python train.py --n_layer=10 --d_model=192 --n_head=6 --n_kv_head=6 --head_dim=32 --d_mlp=1152 --vocab_size=2675 --activation="swiglu" --norm="rmsnorm" --norm_place="pre" --norm_eps=1e-06 --positions="rope" --rope_base=1390.0 --rope_fraction=1.0 --qk_norm=false --attn_scale=0.177 --bias="none" --tie_embeddings=false --parallel_block=false --init="uniform" --init_std_qkv=0.0361 --init_std_o=0.0 --init_std_up=0.0361 --init_std_down=0.0 --optimizer="adamw" --lr=0.00217 --beta1=0.9 --beta2=0.98 --weight_decay=0.23 --lr_head=0.00551 --grad_clip=2.0 --warmup_steps=224 --schedule="wsd" --decay_fraction=0.428 --decay_shape="sqrt" --final_lr_fraction=0.0 --batch_tokens=32768 --seq_len=256 --doc_mask=false --train_tokens=132100000 --steps=4032 --dataset="wikipedia_en"
Each number is 50 + 10 x the weight over the matrix's rms, rounded and kept within 0 to 99. Layers, rows and columns count from 0.

# layer 3 MLP down (transposed), 1152x192, rms 0.0625, rows 1025-1061, columns 0-63
49 51 43 46 48 43 49 43 60 78 47 66 75 55 59 42 51 69 52 61 47 39 59 54 64 60 53 47 54 54 35 40 40 48 64 46 49 29 49 57 45 46 55 48 51 58 39 59 48 79 50 42 53 38 45 49 32 48 47 42 59 51 46 49
64 55 29 55 54 53 46 40 43 85 50 53 60 56 48 72 52 51 57 59 33 35 60 54 38 51 50 53 41 49 26 43 26 65 36 45 34 40 59 54 60 47 36 59 48 36 71 43 51 53 22 59 34 72 74 45 52 43 39 55 49 49 52 51
51 39 56 54 39 29 24 50 39 59 41 52 37 50 40 59 49 41 68 66 76 51 41 58 32 59 41 55 27 35 39 63 51 51 45 67 47 55 47 53 48 42 38 46 46 54 66 64 52 41 61 41 32 37 54 47 34 54 64 45 70 68 55 57
47 38 54 56 56 52 55 50 35 43 53 40 42 39 58 50 24 41 43 40 59 64 28 41 52 42 52 65 46 53 57 48 62 46 44 50 57 50 40 44 52 48 51 39 58 54 35 34 46 38 47 55 48 41 52 45 77 66 56 47 53 44 63 62
46 41 50 51 48 47 45 38 51 57 45 40 52 44 40 55 46 50 58 60 43 42 45 42 52 56 60 64 43 50 54 41 49 42 47 55 53 66 44 47 56 45 49 53 61 43 49 48 56 58 57 53 36 54 38 38 30 41 50 45 49 56 45 39
44 39 47 50 71 58 53 60 48 54 56 49 61 34 48 58 33 62 59 51 41 59 45 47 52 59 61 42 40 67 50 46 53 51 67 44 38 55 48 48 52 58 68 45 33 49 42 44 57 44 55 60 42 52 59 65 52 50 46 53 49 43 52 61
41 52 69 60 42 40 59 59 49 36 49 36 50 64 43 34 77 58 58 58 58 37 58 49 55 62 38 53 51 49 54 63 44 57 41 49 63 47 43 50 56 72 48 54 58 46 56 65 37 40 40 56 44 60 46 55 49 44 40 56 63 50 57 33
63 45 60 46 54 57 40 62 46 52 54 46 52 35 54 62 40 50 56 44 56 53 54 42 52 55 44 60 59 47 45 38 39 58 43 42 58 51 47 46 36 49 65 51 51 58 47 39 46 51 45 44 54 48 58 50 58 40 63 41 47 39 52 53
45 41 50 41 56 49 57 70 40 31 61 54 46 62 70 62 46 44 49 47 53 40 50 33 52 45 42 53 48 42 55 43 58 35 60 59 48 53 53 44 47 46 37 46 52 54 57 61 39 46 52 57 66 47 51 45 46 40 54 45 38 70 44 49
49 38 58 43 46 30 53 48 68 34 48 53 55 37 50 40 42 49 59 58 50 46 46 40 49 58 59 45 63 52 47 70 44 36 37 50 49 54 53 38 50 51 54 49 63 30 57 47 43 50 44 49 61 51 36 59 56 66 40 60 56 43 47 49
46 61 55 55 39 46 46 48 58 45 60 51 45 42 51 58 52 55 32 41 52 51 52 42 56 73 65 52 44 58 50 59 47 52 62 65 47 38 42 33 32 42 63 46 52 32 47 60 43 51 32 47 45 46 57 36 31 61 54 56 52 37 65 40
42 55 52 45 50 46 66 54 47 51 46 57 58 41 66 53 56 54 55 51 69 74 38 33 33 45 44 41 70 46 55 65 39 35 50 35 43 47 45 54 49 49 62 65 52 36 38 42 53 43 47 55 54 41 42 39 48 54 50 56 44 52 51 55
54 49 47 54 50 48 55 63 52 52 57 48 40 64 51 60 51 47 58 49 45 58 52 43 51 35 52 37 51 63 60 49 51 45 46 46 42 64 54 42 64 39 48 42 38 66 50 52 51 57 50 51 67 44 41 53 53 52 53 42 50 56 52 52
63 67 49 44 60 54 49 48 58 64 53 55 48 49 51 46 40 58 45 39 47 50 59 70 43 61 38 41 39 54 45 56 55 44 45 45 35 59 53 59 39 49 53 40 47 42 52 64 73 53 59 50 47 55 58 45 55 55 63 43 54 41 53 64
64 56 67 43 51 44 48 53 57 37 50 59 56 50 48 47 55 39 45 56 56 59 55 58 66 59 63 50 47 54 49 55 39 45 48 39 32 61 55 61 46 49 43 37 52 52 60 51 85 42 61 64 49 49 45 51 48 51 43 56 59 53 51 53
53 43 64 48 49 52 36 62 57 48 40 58 51 53 47 60 54 45 55 50 54 41 41 57 56 42 40 41 43 45 51 49 60 51 45 60 59 56 46 52 59 43 45 52 61 56 53 51 59 49 48 51 54 57 54 50 59 60 60 53 41 51 56 57
53 57 48 47 52 50 56 23 60 59 62 39 76 45 72 53 40 67 48 45 29 62 48 54 41 64 51 63 52 42 41 35 35 55 63 36 40 47 34 66 44 41 60 44 62 49 48 46 87 69 53 38 50 64 41 66 74 44 62 65 40 46 39 68
52 60 57 49 54 34 51 58 53 56 38 47 53 56 51 42 50 46 48 73 52 54 48 49 57 61 56 54 43 64 73 51 54 46 64 43 48 45 49 56 54 60 52 61 55 51 44 54 40 45 50 63 45 49 51 51 48 50 50 57 55 55 41 44
47 56 48 53 40 41 73 45 51 45 55 54 57 54 59 27 45 54 51 52 39 52 47 54 53 59 51 53 58 43 60 57 53 56 51 38 56 52 46 58 41 60 62 35 69 41 65 60 45 58 47 30 45 51 49 32 43 61 66 58 63 33 67 61
55 37 53 34 53 43 51 48 46 48 67 50 62 55 46 49 41 46 50 40 37 44 52 57 40 45 46 41 29 44 51 53 46 52 55 39 60 58 55 62 41 47 45 45 48 56 38 48 62 53 60 46 46 38 47 56 54 46 57 46 54 44 52 55
56 43 63 52 66 47 58 40 44 45 57 47 51 35 57 64 31 35 71 44 49 60 53 24 42 58 68 43 66 55 53 90 51 55 53 54 47 54 41 52 54 43 35 25 29 37 55 43 55 48 45 68 72 55 37 43 42 41 11 59 49 61 61 71
46 76 35 58 45 48 38 45 50 54 54 38 50 54 65 59 38 42 46 46 54 45 52 50 61 64 57 40 48 48 64 39 40 52 56 55 50 40 37 33 61 51 55 47 58 61 49 47 41 51 40 43 37 53 58 50 40 64 73 46 53 47 39 44
56 42 58 50 61 46 56 49 38 51 64 44 62 22 52 53 47 54 39 56 54 52 52 54 56 58 52 52 50 53 55 43 63 52 40 61 50 33 48 36 56 46 44 50 54 64 50 36 44 49 38 50 55 52 61 47 63 72 54 41 60 52 57 47
60 44 55 37 45 49 41 54 53 40 55 55 52 61 55 45 52 53 51 42 41 45 62 51 63 57 45 53 74 60 47 35 49 47 50 52 45 56 49 62 58 47 52 44 53 52 47 42 58 44 58 55 70 39 57 43 47 61 70 51 39 58 56 56
39 61 50 65 50 43 47 58 53 57 39 27 47 48 47 56 64 45 51 54 41 57 39 53 67 63 48 50 53 50 55 56 52 35 77 41 38 65 45 49 36 38 64 55 54 46 40 48 56 52 49 42 42 39 49 36 49 31 62 55 45 35 49 42
51 53 39 44 60 55 54 46 51 45 41 43 41 51 55 51 81 58 58 47 48 33 54 46 54 52 65 31 63 66 40 69 44 49 46 54 53 49 56 46 57 72 52 60 47 34 60 56 31 60 42 58 48 56 39 62 47 39 50 54 58 46 61 55
40 33 42 54 54 38 43 48 37 41 65 47 54 58 67 56 47 34 43 44 54 46 40 55 31 67 59 56 48 45 32 33 38 48 48 48 57 51 45 54 32 45 48 39 59 44 39 50 77 40 57 39 49 52 46 46 32 63 47 35 52 49 52 34
54 49 51 43 63 52 51 51 54 44 53 44 49 44 38 41 38 29 54 38 81 30 40 41 53 49 44 71 57 56 61 68 44 55 63 52 33 46 66 64 52 72 53 40 60 39 60 33 58 36 44 48 43 48 40 51 44 62 53 46 44 50 54 73
38 79 42 55 54 46 63 33 57 47 48 49 41 47 47 53 62 50 56 55 53 46 43 69 54 46 57 26 64 44 56 40 43 48 57 43 40 40 56 38 44 46 46 42 54 52 46 44 56 42 36 53 42 51 43 56 40 62 48 55 41 47 30 49
58 55 37 60 49 54 34 48 60 50 58 45 50 48 57 53 49 53 51 46 64 59 43 53 67 57 32 57 52 48 39 48 57 48 45 57 47 53 41 44 48 49 46 49 62 52 44 51 48 51 48 57 47 48 53 52 55 63 61 65 52 50 44 61
55 54 66 35 62 46 45 42 48 50 41 48 58 62 54 51 48 41 50 64 40 47 59 62 57 47 42 38 47 44 53 42 44 45 50 59 47 42 51 43 64 45 50 38 51 54 40 59 50 49 54 46 59 47 37 59 43 30 46 48 52 55 42 52
53 48 47 48 38 51 42 45 54 49 45 36 45 54 32 56 45 39 42 38 34 45 58 44 61 65 56 53 44 46 51 50 43 54 55 47 35 40 45 51 46 46 47 43 52 39 52 53 42 56 60 56 28 58 55 52 36 44 68 46 42 56 42 57
57 44 53 65 50 58 39 41 40 50 55 58 39 45 61 48 56 61 48 48 42 52 55 39 43 29 47 43 71 65 50 48 56 68 52 45 53 54 45 37 49 41 70 49 59 68 38 48 57 53 60 57 55 55 39 59 64 56 45 41 55 47 36 30
54 43 37 39 61 61 64 40 47 54 40 58 64 63 58 58 50 47 47 47 25 53 47 37 41 49 48 37 51 62 52 55 59 57 43 43 54 35 35 38 66 46 42 49 34 47 61 48 45 50 52 54 45 45 44 66 58 57 48 60 27 46 56 53
52 59 53 40 48 56 43 60 40 58 56 55 49 58 49 56 44 54 57 74 33 46 62 61 42 38 54 35 49 47 43 49 52 52 37 50 54 44 44 43 64 23 50 61 43 45 48 30 37 50 67 52 60 52 52 43 64 38 47 46 52 56 44 52
53 54 49 55 56 67 36 44 52 63 52 46 54 47 42 36 46 55 38 60 53 40 57 54 49 49 45 62 40 41 57 65 44 56 42 48 53 67 43 35 37 58 63 55 51 47 64 55 49 52 37 45 48 58 48 52 54 61 53 38 50 49 43 65
37 48 56 64 46 63 72 62 57 51 48 51 51 60 25 47 78 72 53 42 56 55 51 56 43 51 59 50 61 41 61 56 45 52 40 57 45 48 60 34 48 65 37 49 56 43 77 34 43 38 54 61 52 61 57 50 47 39 53 67 44 50 30 52
# layer 3 MLP gate, 1152x192, rms 0.0655, rows 1026-1061, columns 0-63
62 39 32 36 70 56 66 46 60 61 48 62 37 72 56 62 35 46 47 65 51 43 53 51 30 47 49 32 43 50 43 49 50 72 55 60 50 65 49 38 32 42 54 33 61 33 89 46 57 58 63 53 71 54 68 34 54 45 46 73 44 82 58 61
56 51 59 54 61 62 42 46 31 07 49 65 53 65 31 55 62 44 51 39 40 36 45 45 56 60 56 49 54 44 59 54 42 52 64 38 43 59 51 44 49 47 60 39 85 46 54 56 43 45 68 40 36 45 47 56 45 42 72 52 66 69 22 49
41 39 25 59 57 55 58 49 61 55 39 67 69 48 78 45 54 63 51 57 70 58 45 61 66 56 51 52 45 49 46 47 60 67 45 53 60 40 38 30 45 39 52 38 55 42 54 46 62 63 47 28 53 50 49 56 38 60 42 44 27 54 53 55
42 43 55 53 34 51 59 51 53 56 49 55 47 46 54 50 38 45 41 51 62 58 58 38 50 40 44 53 50 49 50 63 44 51 65 59 52 70 57 47 34 45 49 32 43 71 54 49 51 60 48 55 54 41 41 46 41 50 48 59 46 55 52 52
56 36 46 48 37 46 50 48 49 53 41 38 47 54 53 60 63 45 50 41 43 47 58 56 70 30 39 43 53 55 46 63 47 59 50 24 38 51 45 45 40 41 47 57 59 52 61 50 34 56 61 67 55 66 62 60 59 37 55 49 35 34 45 39
42 46 40 40 46 59 66 75 36 47 33 43 47 77 48 45 68 56 40 30 55 32 39 55 50 43 22 36 68 40 67 76 46 87 47 47 42 37 44 59 45 46 38 54 57 33 60 66 32 43 42 58 25 51 60 51 41 37 39 56 42 54 49 38
37 47 53 39 64 54 46 50 50 42 54 43 54 37 50 47 55 52 49 61 41 42 45 36 38 38 45 57 50 50 54 47 49 46 50 58 68 61 51 42 46 55 48 53 62 47 53 39 50 42 39 53 60 48 54 54 61 44 48 45 47 58 48 52
60 46 50 40 59 50 63 35 56 47 25 26 49 41 41 60 62 54 69 57 53 62 53 65 56 63 46 52 53 61 56 45 54 54 32 44 37 55 64 49 64 50 46 59 70 43 45 49 46 50 50 50 39 64 50 45 47 61 39 53 71 45 59 67
32 53 50 48 36 61 50 53 56 61 43 41 54 51 40 36 61 49 37 35 65 62 50 62 49 51 40 61 61 55 43 50 54 38 43 45 46 54 48 58 54 54 58 46 39 46 42 66 57 42 58 71 25 55 52 47 66 42 45 49 42 22 62 67
48 33 64 42 60 63 40 63 50 59 66 49 55 41 52 50 45 40 51 53 29 32 51 35 62 39 31 64 46 59 30 57 45 54 47 55 48 65 56 48 63 47 38 54 63 40 52 34 49 32 48 57 52 50 48 71 54 42 46 47 46 58 51 65
62 45 48 42 42 53 44 51 58 50 54 53 53 54 43 38 63 44 48 53 43 50 38 43 65 57 42 46 46 44 54 48 57 45 60 69 57 64 58 54 52 32 49 37 53 65 39 53 49 40 46 57 49 50 43 54 57 56 51 53 60 48 43 53
52 46 43 60 47 51 49 39 50 52 47 60 59 49 46 45 58 47 50 55 50 48 49 37 41 56 40 48 47 52 32 44 51 54 53 52 50 47 54 49 50 39 54 66 38 42 44 66 45 51 47 37 59 43 50 36 42 51 44 43 41 67 49 59
61 52 47 40 48 61 59 57 58 54 43 42 53 30 55 55 51 56 51 52 37 38 50 55 66 41 46 66 57 72 61 61 50 54 50 43 39 50 63 53 35 52 49 56 58 46 36 63 45 46 48 54 55 38 49 64 59 55 52 56 53 63 58 62
61 35 59 53 55 56 51 39 56 54 71 63 45 60 20 34 39 57 56 40 37 51 30 57 54 44 39 56 60 45 63 50 59 33 49 54 70 56 58 36 44 37 51 65 37 50 46 66 50 40 45 54 85 32 54 51 68 52 55 58 49 70 53 39
44 53 46 48 54 51 47 50 48 45 54 48 45 49 58 42 46 54 53 49 61 49 35 46 42 46 57 51 53 54 50 50 51 62 51 51 56 73 53 43 50 59 64 36 48 44 55 39 30 53 45 39 46 55 47 53 50 52 55 53 45 57 48 53
56 52 63 66 43 51 53 40 59 37 71 46 54 56 49 36 59 33 49 57 34 43 59 60 80 56 28 55 50 35 51 42 37 45 68 23 47 47 33 66 61 51 52 55 70 62 42 65 72 52 33 46 67 60 58 47 53 37 64 66 33 66 44 47
42 55 60 70 58 65 63 54 65 59 50 57 53 55 63 49 51 44 52 49 52 43 39 55 55 49 60 49 39 65 58 51 58 50 51 47 49 36 41 53 60 61 53 50 50 51 62 51 54 50 49 48 47 57 45 51 51 41 48 67 58 52 60 39
44 49 55 51 47 60 47 72 55 38 50 63 61 37 64 25 44 53 42 49 37 49 51 45 50 59 48 52 70 54 65 43 34 40 44 31 53 55 44 48 63 58 45 56 60 43 54 44 50 35 31 37 45 42 60 52 37 56 48 30 61 45 55 44
46 32 41 56 50 37 57 39 64 61 47 49 48 43 55 47 38 48 45 44 39 43 53 46 64 43 56 43 49 49 51 45 40 48 60 56 61 48 47 45 55 52 59 48 37 52 48 28 48 37 51 60 45 69 56 55 56 49 44 55 39 45 55 50
56 48 57 61 73 34 36 36 66 33 54 35 44 28 45 71 46 19 43 55 45 46 56 38 60 55 71 50 54 51 64 45 60 49 57 47 62 43 48 49 49 44 43 43 50 60 58 59 59 68 47 56 54 41 32 53 51 32 42 47 62 38 43 54
57 44 54 31 41 40 54 41 57 31 49 55 41 46 31 44 53 55 46 53 43 50 56 28 58 30 53 56 40 51 29 47 70 51 68 56 58 75 53 57 53 53 48 64 35 47 42 64 47 41 57 54 46 41 37 58 53 49 42 32 52 39 55 54
34 40 37 38 82 60 56 40 65 58 57 56 44 47 69 59 55 57 62 50 56 50 53 64 54 54 50 45 42 65 67 66 46 61 47 44 50 49 47 42 70 64 39 57 47 34 67 46 46 31 33 43 45 51 48 51 46 38 44 41 42 46 48 60
48 50 43 58 50 54 42 56 46 40 65 58 45 38 45 48 50 44 47 52 39 56 34 47 50 61 55 54 48 50 56 50 37 54 57 58 44 34 36 55 46 52 67 59 40 49 42 45 54 67 55 38 62 64 59 54 40 54 60 67 51 49 51 45
62 36 53 49 45 50 54 47 42 56 46 52 42 51 28 40 50 57 54 47 58 37 68 55 46 41 40 43 55 45 53 57 41 62 51 52 48 50 50 42 67 54 35 38 53 49 61 55 43 48 24 57 48 61 41 46 31 50 53 64 53 41 59 63
48 55 62 61 58 63 57 49 59 44 61 43 71 52 66 54 50 57 52 32 44 55 38 72 40 61 39 54 70 42 46 61 46 47 43 41 75 51 42 33 61 54 57 44 49 56 56 54 40 39 48 57 49 60 61 43 36 46 30 43 37 45 35 27
45 36 55 44 48 64 62 71 54 46 34 47 59 60 43 65 39 46 55 48 41 52 51 46 60 65 53 53 56 49 62 40 54 48 33 36 42 56 63 43 67 40 43 65 64 46 65 43 47 42 44 48 54 54 58 50 41 46 50 37 54 52 60 50
46 47 64 53 66 42 56 50 47 46 50 48 43 39 18 54 59 57 57 47 37 29 42 39 55 67 33 45 48 46 70 56 51 52 47 48 23 59 43 51 74 48 30 54 48 49 43 60 46 53 48 53 59 48 61 58 53 46 31 26 67 47 46 51
49 37 36 52 55 60 55 40 46 53 56 49 38 57 42 53 52 44 57 36 55 45 54 49 62 59 76 51 63 36 52 33 32 45 60 65 67 50 58 51 42 51 51 45 69 46 68 47 44 51 47 54 70 58 68 58 51 32 46 48 44 59 45 63
53 44 50 51 62 41 39 41 50 66 30 48 48 50 51 48 42 53 49 35 53 47 51 35 41 60 42 44 62 49 50 55 54 36 39 48 40 55 60 48 60 56 46 57 43 52 52 74 47 40 38 35 49 45 62 55 44 47 44 61 53 50 42 65
42 42 43 59 32 45 31 40 60 55 64 49 57 48 48 46 59 52 39 49 50 50 34 34 39 53 47 32 48 56 37 53 51 50 48 47 61 50 55 43 41 52 48 39 46 57 45 58 53 67 45 47 53 54 55 62 64 58 49 46 44 39 40 41
54 38 54 51 45 55 51 59 49 42 41 48 53 41 41 56 58 56 70 56 46 47 60 44 66 49 36 41 39 59 36 35 45 49 60 53 51 53 55 51 58 54 53 63 49 47 57 57 51 48 47 47 49 52 39 48 52 41 58 50 53 48 48 43
69 63 38 48 64 53 59 44 45 46 68 48 38 26 46 58 54 61 55 43 52 36 37 64 50 67 31 52 44 45 55 60 61 49 58 55 37 38 50 53 51 43 62 50 41 53 49 52 60 46 41 51 53 76 52 42 53 50 53 53 37 49 57 64
50 53 50 54 62 54 42 51 34 68 43 39 41 49 40 59 33 45 45 54 47 63 65 58 54 56 44 23 61 66 58 69 48 75 28 37 47 44 56 53 69 60 49 50 55 44 54 55 37 52 55 39 55 64 43 46 48 65 56 46 33 49 47 57
38 48 75 36 47 38 48 81 57 54 72 54 67 66 64 34 47 58 45 69 52 46 46 46 47 44 57 61 52 58 36 58 36 31 50 60 60 54 28 45 44 57 51 43 66 42 59 66 50 38 44 48 50 51 60 52 58 38 65 54 54 41 62 62
64 42 46 55 37 40 58 61 35 52 43 60 49 62 30 56 52 45 52 34 64 39 45 55 37 48 47 47 45 47 40 63 38 36 49 50 36 50 47 51 62 60 43 56 34 62 47 57 43 61 42 62 29 50 63 40 44 69 45 46 45 49 60 31
34 49 49 39 38 71 57 68 34 67 56 51 49 76 38 63 49 54 44 63 53 54 74 36 50 49 45 51 47 38 55 51 49 52 33 47 35 46 47 33 57 56 57 49 78 37 60 54 35 41 57 53 51 41 40 34 46 38 66 40 52 66 36 62
# layer 3 MLP up, 1152x192, rms 0.0649, rows 1026-1061, columns 0-63
30 51 45 47 57 37 73 45 45 25 32 58 62 40 42 42 65 73 49 41 69 57 40 33 45 29 79 55 33 57 34 53 36 63 46 45 52 56 45 30 59 68 37 54 56 43 37 50 41 62 38 40 50 48 57 51 45 41 40 26 39 37 38 31
63 33 28 58 66 36 37 49 56 71 49 41 50 48 50 75 33 54 49 51 51 56 48 62 46 45 48 42 48 41 55 54 35 42 43 65 46 68 57 46 36 43 39 51 51 47 51 57 42 66 55 46 46 60 63 62 53 36 42 33 53 50 53 61
44 31 42 55 58 58 58 64 57 37 44 49 74 51 60 54 48 44 63 68 64 54 50 48 48 75 39 71 47 47 54 51 70 52 47 49 48 24 52 28 66 44 57 45 53 38 45 40 41 44 24 57 52 54 49 48 41 68 49 37 37 37 73 48
66 64 57 54 46 59 47 50 43 38 52 55 41 48 40 39 66 58 36 34 49 49 30 55 49 61 57 54 44 62 55 50 56 51 50 38 42 62 46 54 48 51 56 38 41 48 45 69 57 51 40 49 39 41 55 49 49 51 43 49 54 52 59 47
53 46 48 46 64 57 48 57 49 49 48 49 72 36 52 58 54 54 49 49 56 56 43 51 56 75 60 49 35 50 54 59 65 31 50 57 51 56 56 44 32 43 50 59 33 57 51 54 49 51 64 47 38 51 43 54 62 52 59 52 66 50 46 49
48 34 63 53 39 52 56 55 40 23 34 42 23 81 30 33 63 65 45 32 67 43 57 43 41 35 44 47 58 31 59 57 45 63 43 55 62 44 53 64 58 50 53 39 85 34 79 48 41 43 50 51 29 45 50 46 46 25 24 55 41 55 66 47
46 34 56 56 52 42 43 40 51 61 48 49 60 56 40 42 46 50 49 60 48 51 68 46 36 49 49 45 56 44 49 43 41 54 55 49 57 52 58 51 56 52 33 49 54 54 45 51 50 46 47 53 42 43 54 59 44 42 38 52 47 50 44 39
51 61 53 42 58 41 52 57 53 41 36 42 56 39 44 58 51 47 48 59 40 46 47 61 59 70 41 60 53 51 63 38 50 53 43 40 26 60 61 53 46 41 48 56 71 47 38 41 46 40 49 44 56 62 56 33 43 74 55 55 63 43 52 67
63 38 56 52 65 47 48 43 39 30 61 32 52 48 39 46 43 59 79 58 48 34 61 45 45 72 43 50 54 54 46 59 53 55 62 52 47 47 53 44 60 40 41 67 65 37 49 48 30 72 49 55 70 38 44 55 60 46 37 58 63 42 53 43
22 70 44 53 57 21 31 35 54 40 47 53 42 35 87 54 48 36 38 57 52 40 50 52 60 49 64 41 53 42 48 52 48 43 60 50 50 49 49 51 54 50 51 53 50 41 47 30 53 48 66 35 63 55 58 51 61 37 67 59 37 64 47 41
49 48 45 43 40 58 37 58 48 42 50 57 63 43 32 56 44 50 58 59 31 44 42 52 45 60 64 54 60 54 46 43 60 44 55 59 52 46 49 56 55 41 57 53 33 53 43 59 56 56 61 55 68 37 65 45 38 38 47 53 52 38 57 55
51 59 55 56 45 58 43 48 54 55 58 58 57 47 38 49 38 46 51 58 57 41 63 58 52 59 35 48 53 57 49 55 49 42 39 38 35 61 60 49 56 46 47 49 46 56 41 58 60 41 52 52 38 46 47 43 32 52 43 53 45 48 62 60
46 52 43 50 60 54 46 50 63 71 54 63 47 56 69 51 47 52 52 46 68 43 48 54 41 60 51 42 53 45 38 42 49 55 52 58 59 36 52 41 47 44 53 43 44 45 59 63 50 32 42 40 53 51 51 56 42 55 49 62 45 59 48 40
39 67 46 45 46 41 52 60 47 41 35 39 56 41 73 63 68 43 35 61 54 46 61 45 49 57 57 41 38 51 32 42 36 72 48 41 27 49 46 58 50 64 47 38 58 58 54 26 44 50 57 50 12 66 47 55 33 43 54 42 56 25 58 64
63 62 41 47 51 48 43 41 47 50 51 40 46 48 52 45 46 58 61 51 50 41 44 44 70 43 47 57 54 54 66 52 59 51 47 60 39 61 40 49 48 39 45 50 52 44 53 65 56 52 49 45 48 48 46 47 42 47 51 45 60 44 41 44
55 53 58 65 52 49 48 44 66 38 61 38 56 67 32 24 70 41 29 35 33 46 53 55 70 58 15 57 60 48 50 50 23 47 65 29 49 56 34 50 52 48 55 54 71 42 51 49 60 55 28 45 69 64 57 50 52 37 52 70 36 55 43 44
42 58 56 60 52 60 46 40 53 62 45 58 58 54 65 51 55 57 50 58 45 45 42 49 55 49 49 53 42 53 63 57 37 40 51 56 53 54 46 36 68 44 39 46 52 44 47 66 45 46 56 60 47 54 57 49 59 37 51 41 52 53 50 50
40 37 44 48 48 45 41 33 49 54 51 63 51 44 56 53 54 60 46 54 46 42 61 47 54 56 45 50 45 61 49 45 61 61 61 71 44 47 55 44 34 44 55 45 46 64 45 61 54 63 46 38 34 59 50 69 47 52 38 61 39 68 49 68
38 44 48 67 51 36 54 46 58 56 46 50 52 41 61 47 32 44 61 37 29 44 53 60 56 56 63 42 42 57 45 43 50 39 45 58 66 43 53 52 46 39 66 53 42 54 51 33 45 33 52 53 47 64 55 55 60 55 50 59 38 47 56 46
70 38 49 53 46 52 53 42 52 73 37 28 34 59 56 46 64 73 53 20 35 50 34 43 44 32 48 30 56 57 66 62 30 64 59 39 48 60 58 46 64 41 34 64 49 56 65 63 36 43 44 63 21 60 58 63 57 45 29 79 59 51 60 35
54 57 52 34 51 31 43 46 45 45 60 47 50 51 45 47 66 51 43 53 37 48 66 26 49 26 59 44 63 40 37 45 66 46 52 51 61 33 45 66 60 46 54 48 41 57 42 56 46 48 59 47 55 27 38 45 50 44 56 32 49 61 59 44
39 53 50 38 71 49 57 39 55 53 50 57 47 47 58 55 55 54 56 64 49 44 50 63 55 50 56 51 40 52 59 56 36 67 54 46 45 48 50 51 57 53 43 64 50 55 62 36 56 25 41 46 42 47 55 44 56 58 67 50 43 39 52 60
46 45 47 59 36 43 55 65 47 61 42 41 62 53 49 58 55 40 55 30 62 63 47 64 64 43 47 49 54 51 48 63 48 39 48 39 32 47 63 50 39 51 48 45 47 43 48 67 52 60 42 55 36 59 55 65 54 57 46 58 48 63 71 56
43 42 43 40 39 79 58 32 52 53 62 54 57 44 42 55 47 47 37 59 42 64 50 58 46 41 65 33 52 45 53 46 39 49 55 41 55 55 39 58 53 38 57 52 48 63 32 44 49 51 32 63 45 51 59 44 62 49 55 52 55 26 68 63
53 55 42 32 42 41 45 49 42 53 50 51 20 48 30 49 45 39 52 62 53 49 55 36 58 39 55 47 29 65 52 38 60 51 51 59 30 42 59 70 41 44 49 65 44 42 43 46 54 60 52 55 51 37 40 60 68 55 74 53 64 45 72 77
49 43 20 63 51 58 49 42 48 61 55 73 40 48 47 61 41 56 59 60 51 40 53 58 46 59 48 62 48 45 45 50 50 56 64 54 47 40 50 47 36 46 39 46 72 55 56 62 50 48 60 41 47 41 49 42 51 59 47 64 42 53 35 51
57 49 55 34 42 38 44 62 37 38 44 64 56 55 37 37 65 49 53 61 39 53 59 60 50 40 60 65 56 49 45 56 61 51 36 53 47 39 49 62 60 55 76 48 54 56 40 59 55 37 56 36 46 52 44 32 52 57 70 56 53 41 34 63
30 48 60 49 53 44 51 40 62 45 56 61 32 50 44 47 50 32 65 58 43 42 47 51 64 55 55 18 53 44 55 50 57 42 65 54 43 49 54 54 33 58 53 37 37 55 44 37 66 60 34 59 63 46 44 36 46 55 49 40 62 43 47 49
50 49 53 50 54 66 63 48 44 55 45 43 61 50 50 61 49 59 60 50 47 41 54 47 58 51 47 59 51 36 56 46 50 46 43 56 57 37 64 43 45 51 50 49 50 39 54 53 55 39 52 47 60 52 55 53 43 58 44 38 58 53 41 58
54 48 49 53 44 39 31 42 45 58 54 39 52 45 42 60 43 56 42 46 44 63 41 45 41 50 48 42 47 54 42 46 51 62 52 56 50 43 69 48 52 47 43 38 43 49 51 50 54 54 58 46 49 52 63 57 69 58 55 45 47 43 40 46
50 41 45 61 39 62 46 48 55 52 44 41 49 56 59 52 49 55 41 46 40 63 54 35 58 53 60 59 49 34 62 42 38 52 42 59 46 43 59 52 50 42 46 53 43 61 51 49 57 31 34 48 55 54 38 49 43 51 55 56 43 50 47 42
41 67 34 44 53 48 41 43 47 46 34 34 65 50 25 56 56 49 49 64 36 65 51 47 42 62 42 54 24 51 58 56 39 49 35 58 48 35 52 44 56 51 47 42 48 40 46 52 49 56 69 52 46 45 70 53 53 40 46 49 53 52 56 75
57 47 33 44 55 52 56 60 56 58 43 47 53 57 58 45 41 40 55 56 50 61 45 54 52 36 76 37 51 58 35 41 56 54 44 63 50 45 49 50 56 56 56 60 36 69 54 46 57 56 47 59 34 47 48 70 57 34 45 52 44 43 49 52
42 47 68 40 42 38 52 76 53 55 76 52 62 70 73 30 44 71 42 68 50 57 44 51 51 33 56 55 52 51 31 56 36 45 45 66 54 48 42 39 36 54 38 55 57 41 57 50 53 39 49 55 48 55 59 45 53 29 58 67 49 61 60 58
39 39 55 56 63 39 47 48 52 52 51 52 50 43 36 75 52 45 62 38 52 46 61 40 68 33 37 57 49 55 54 47 53 44 49 56 67 38 41 41 60 50 50 36 70 54 48 50 39 47 46 54 59 56 45 49 54 31 51 62 44 54 65 49
59 34 57 57 59 43 48 37 73 27 48 44 51 42 40 28 57 54 58 35 47 51 43 56 40 52 59 43 54 56 52 54 32 51 53 48 54 54 53 65 45 53 47 50 36 45 48 49 49 49 44 60 37 73 47 83 54 57 28 67 57 36 57 41